{
  "n_layer": 10,
  "d_model": 64,
  "n_head": 2,
  "n_kv_head": 2,
  "head_dim": 32,
  "d_mlp": 192,
  "vocab_size": 8192,
  "activation": "swiglu",
  "norm": "rmsnorm",
  "norm_place": "pre",
  "norm_eps": 1e-05,
  "positions": "rope",
  "rope_base": 10000.0,
  "rope_fraction": 1.0,
  "qk_norm": false,
  "attn_scale": 0.177,
  "bias": "qkv",
  "tie_embeddings": false,
  "parallel_block": false,
  "init": "trunc",
  "init_std_qkv": 0.0625,
  "init_std_o": 0.014,
  "init_std_up": 0.0625,
  "init_std_down": 0.014,
  "init_out_by_depth": true,
  "optimizer": "muon_variant",
  "lr": 0.0043,
  "lr_mult_qkv": 0.7,
  "lr_mult_o": 0.84,
  "lr_mult_down": 0.7,
  "lr_head": 0.00747,
  "grad_clip": 1.0,
  "warmup_steps": 200,
  "schedule": "wsd",
  "decay_fraction": 0.376,
  "decay_shape": "linear",
  "final_lr_fraction": 0.0,
  "batch_tokens": 16384,
  "seq_len": 512,
  "doc_mask": false,
  "train_tokens": 117900000,
  "steps": 7197,
  "dataset": "wikipedia_en"
}
Each number is 128 + 24 x the weight over the matrix's rms, rounded and kept within 0 to 255. Layers, rows and columns count from 0. Numbers have three digits each.

# layer 6 attention query, 64x64, rms 0.113, rows 0-21, columns 0-63
116172141104155110155126101156127183115094118185224065123114148128091034160143166125173156137112103124136157166087112127096144121115127148091154131108063160138113148179077155155092112160222139
130104117133126129119132111106128110131138122114074167132138159133142160122118115100118106140137143117114100109139127144120115139122125123150142138136138083121135115101149110115147136110105131
143123111091150142139150139123125149107126139136156096141102116161143118104135153150128132140137106108107100137141116141113145100118106111106086122141099129135106135139137115152096107122168144
147138127130118115140125148097108155109119170127113142126125111082146098101122140172132153130156087133106157113148088121128123147094089128129111127106130172180103091119121137140105107130160141
146133147119091129143134129137106112156146132134110171145130126108135137132143102124134090102149158169110139080126132133131114152105145113097139093133128113119163104126147083119132138125099129
162122120101122153152129146080097149124149155088084159163085096122134155121104124153125120129132130122162125082149111162138120134104078105134111104081143137146152092142136111127102112145140138
136124128126146114139122131146135116093127112117123124134115079162131141129120137102147117111150084131128139162106141129117167126139093144141094127098100143086122148161141115158133134116135145
130123151145120120136099124133111113125154148118120152118128163135130152074105144102092119139139168144148112113135167129139121137145140109129101100114152140142138156136173129101156137120136154
170124133112107158103159129136091130098138137111111135141153110134155140127114129118132141149133137133133161133131120121135132128113161111153136124116137117148127103118114166110126133111110120
144097094111134136112124175126151135145149153105079182082169091135161156129153128170143116130122090134127152104140124100152119180117116122128167116140135117146111102138160145108114107105106143
096139155111138129128170125154154133109131137145114119140127104176115094133143123131144136141134121125112095112134145074121122156122180104135139092103091137146141143145099150129113135131135112
118119141120125092140132161153149144135148134108111146103136115087130108180146135186116098082106109116117129112118113137122116123144151135108122078160146117066105084142135141132088125110145116
104134138127133094145125111161140113142109142128128103179098152119113117160101130148114152144136130113067098145119109148117143120099128128123116121098115136107126139129126123146117123114127133
121149115117159120170133110129131139139124131159171122117121147147143115132141174140118096109119138111119076112115133167128121112133135095090110124116115114121156135137134096139109100144166158
138130110146136121158149151123149132141127109157123146127131118118164132103155128146121114113114105143097114129148124152111117114136124127157103128195135107098123137097094109146116137123110112
151142175104150140117148143133139155131127100086106107113135113171083119127079113124120169067151113134217152135105147150118122119134142125132095130122168148104103128119148142134136129105130117
161094111124070157154112168116118100171147124148092140120128085106121144111119113130116117155139153125132094098144104164138138156098120127092130149128143116112061096123179113117120134118107113
156125152113121135135094112129107136150116106107087134125149120118166117156120101096085065142114130148146110108109125138109094136184142117096117110109135152116127101142118124093145119141115146
097126109114130116131157141084135164085153149140147158107123151145132127105139144070153125105178105098127122129116147100131144128132121141127139101131132111139122154092116152143119103110162152
136120119086113106164155127096150152136120127181155131110100137149114095142144141103129120147155103103118115112124082103101132134150114141079117114136114128125100151151102101147124087137182152
097151113140110126114120171147123117121128129116128104141093150149144124147123092092139102121118146129132102117139166158108125085120126150138117128132130115150131117091096150125118152121104104
154104152149113141147079127130092090148153115109092161138140127103175172129146134132113143147132125155147093102150164115163140137124119127164139130137157061138154132090146114101170131096092100
# layer 6 attention key, 64x64, rms 0.119, rows 0-20, columns 0-63
091158152115137082121146104129149162085088105147138130128141116151132050154178162118174100115142092143149165180097133089091125082176130116098142117091091172183093161169115147131108095166206163
084168146134127113125147093134136143125099119134163118132140118124106080138177168135184128093128098157126162167095113116089143097180124124082165114100105161173108164161109125139117110175190161
104125130143118137113139103156140130131133096116166070130125118125090114127120131136145124166120126134094137120117095164109137113122094141105158154115134128102136150134100148137144134149117138
107118107155124115154151138103155153098095092131140129126140082177118102161147120134133099136120083111138127153133134122135133107136131111116107145156133173102110115138143142128115102151173141
149161096157139115114139133147122130114124097141152090081124120133100135126132114143103141168117103081118131124144097155146142122105140144136134158186126136071122116112146133146163139148091161
132153121145104142136123137171115112152126146082101104117113108093104137128117127126124131130122153157105117100139133116098122138154138144090149138121171108173147140113124093112149159103123128
126105112107118152144138141151152114144097110118132109098125109102147131151104109157107134094128131109163131179119109165132130128114119138171117143148098130135074110117082145127115118135115109
121101105114156125154124086113120098157156164139103119102106148084151185111108132093090116138146146139080116130131121136127154138142145127155134136129134107118137125122130136127139145127091115
141135122129119144083119107150130121148155142100144122162143106133152134131104140133160111139099169124131144129132125176144131137126116157162154155084149113117128070140086123141131151112092119
113162150131146137134132126155140093125129136113113132120150095116135131120131131137125091153123109154149140123151133146102144137116123144133119132139127129128115126138144122114161128132107137
065150131088142114161129138140142138135114119148160103121185132156125100109139127162123111109144109129152145117128139129122138132125109122125119133143138133119141146143158127133136141097124133
138142127129123120186116144099115138141122115124131133134142140119094142136131116133119131091130103114154161103125112152135122152103131129135107161168138098105133116130118108126094124140145140
124139132101126092119115132131135178095149119156131142128131148146081135140116128141141113132110105123136138130087141156126128116136168100091144089095169153124130146139139110094105118137189156
102133131096152150138127122161144132143164114146143110143114142144134116110152120086124140092138105108136091125121142122144115124118112137119136151147101119101159145176140112127107126115133106
113160168155119110119089105109121117118106162122134137105131149177128121113143132119132113144151123110125122119134123121123134154135104115116131155150082150157116116128072106131102115117135124
094129111124134133119133119114112140151090152087123162118140146120140139100094113099124105144122141160124114136155107138126122148122143141146114124129131135096130120145131134145131109137117155
088119118149139136153176117090155112121109131124124138126130124121138097143140140133138152125103125164121143133122110124134098066119115113133112113133098120133132167144121114105108134167147127
146119153124106097073152154105121158100133091137135122084123089121157120139144106141133112124132111133116125119133162104111147147139121144084106159115143132124130157135126148126127128113180130
099138129152116133141151124134166127091121124146117129140135130139127105146153152145145129138110143118143148147125130109116123113106144095098101090151124120164125154141126104089143102126170144
154114120138114117145109163126098095161173140105082131098113153093146189102110109148094104163118163149088124090175134148144123157109105202145153121140137082110196101155127101108137154137048102
150100130148112127123164123143122104171152157120098113150101170125131164082122159122120143133137174083115152117155127163151146161103137130121133142161133099129155118092136085131166141105099118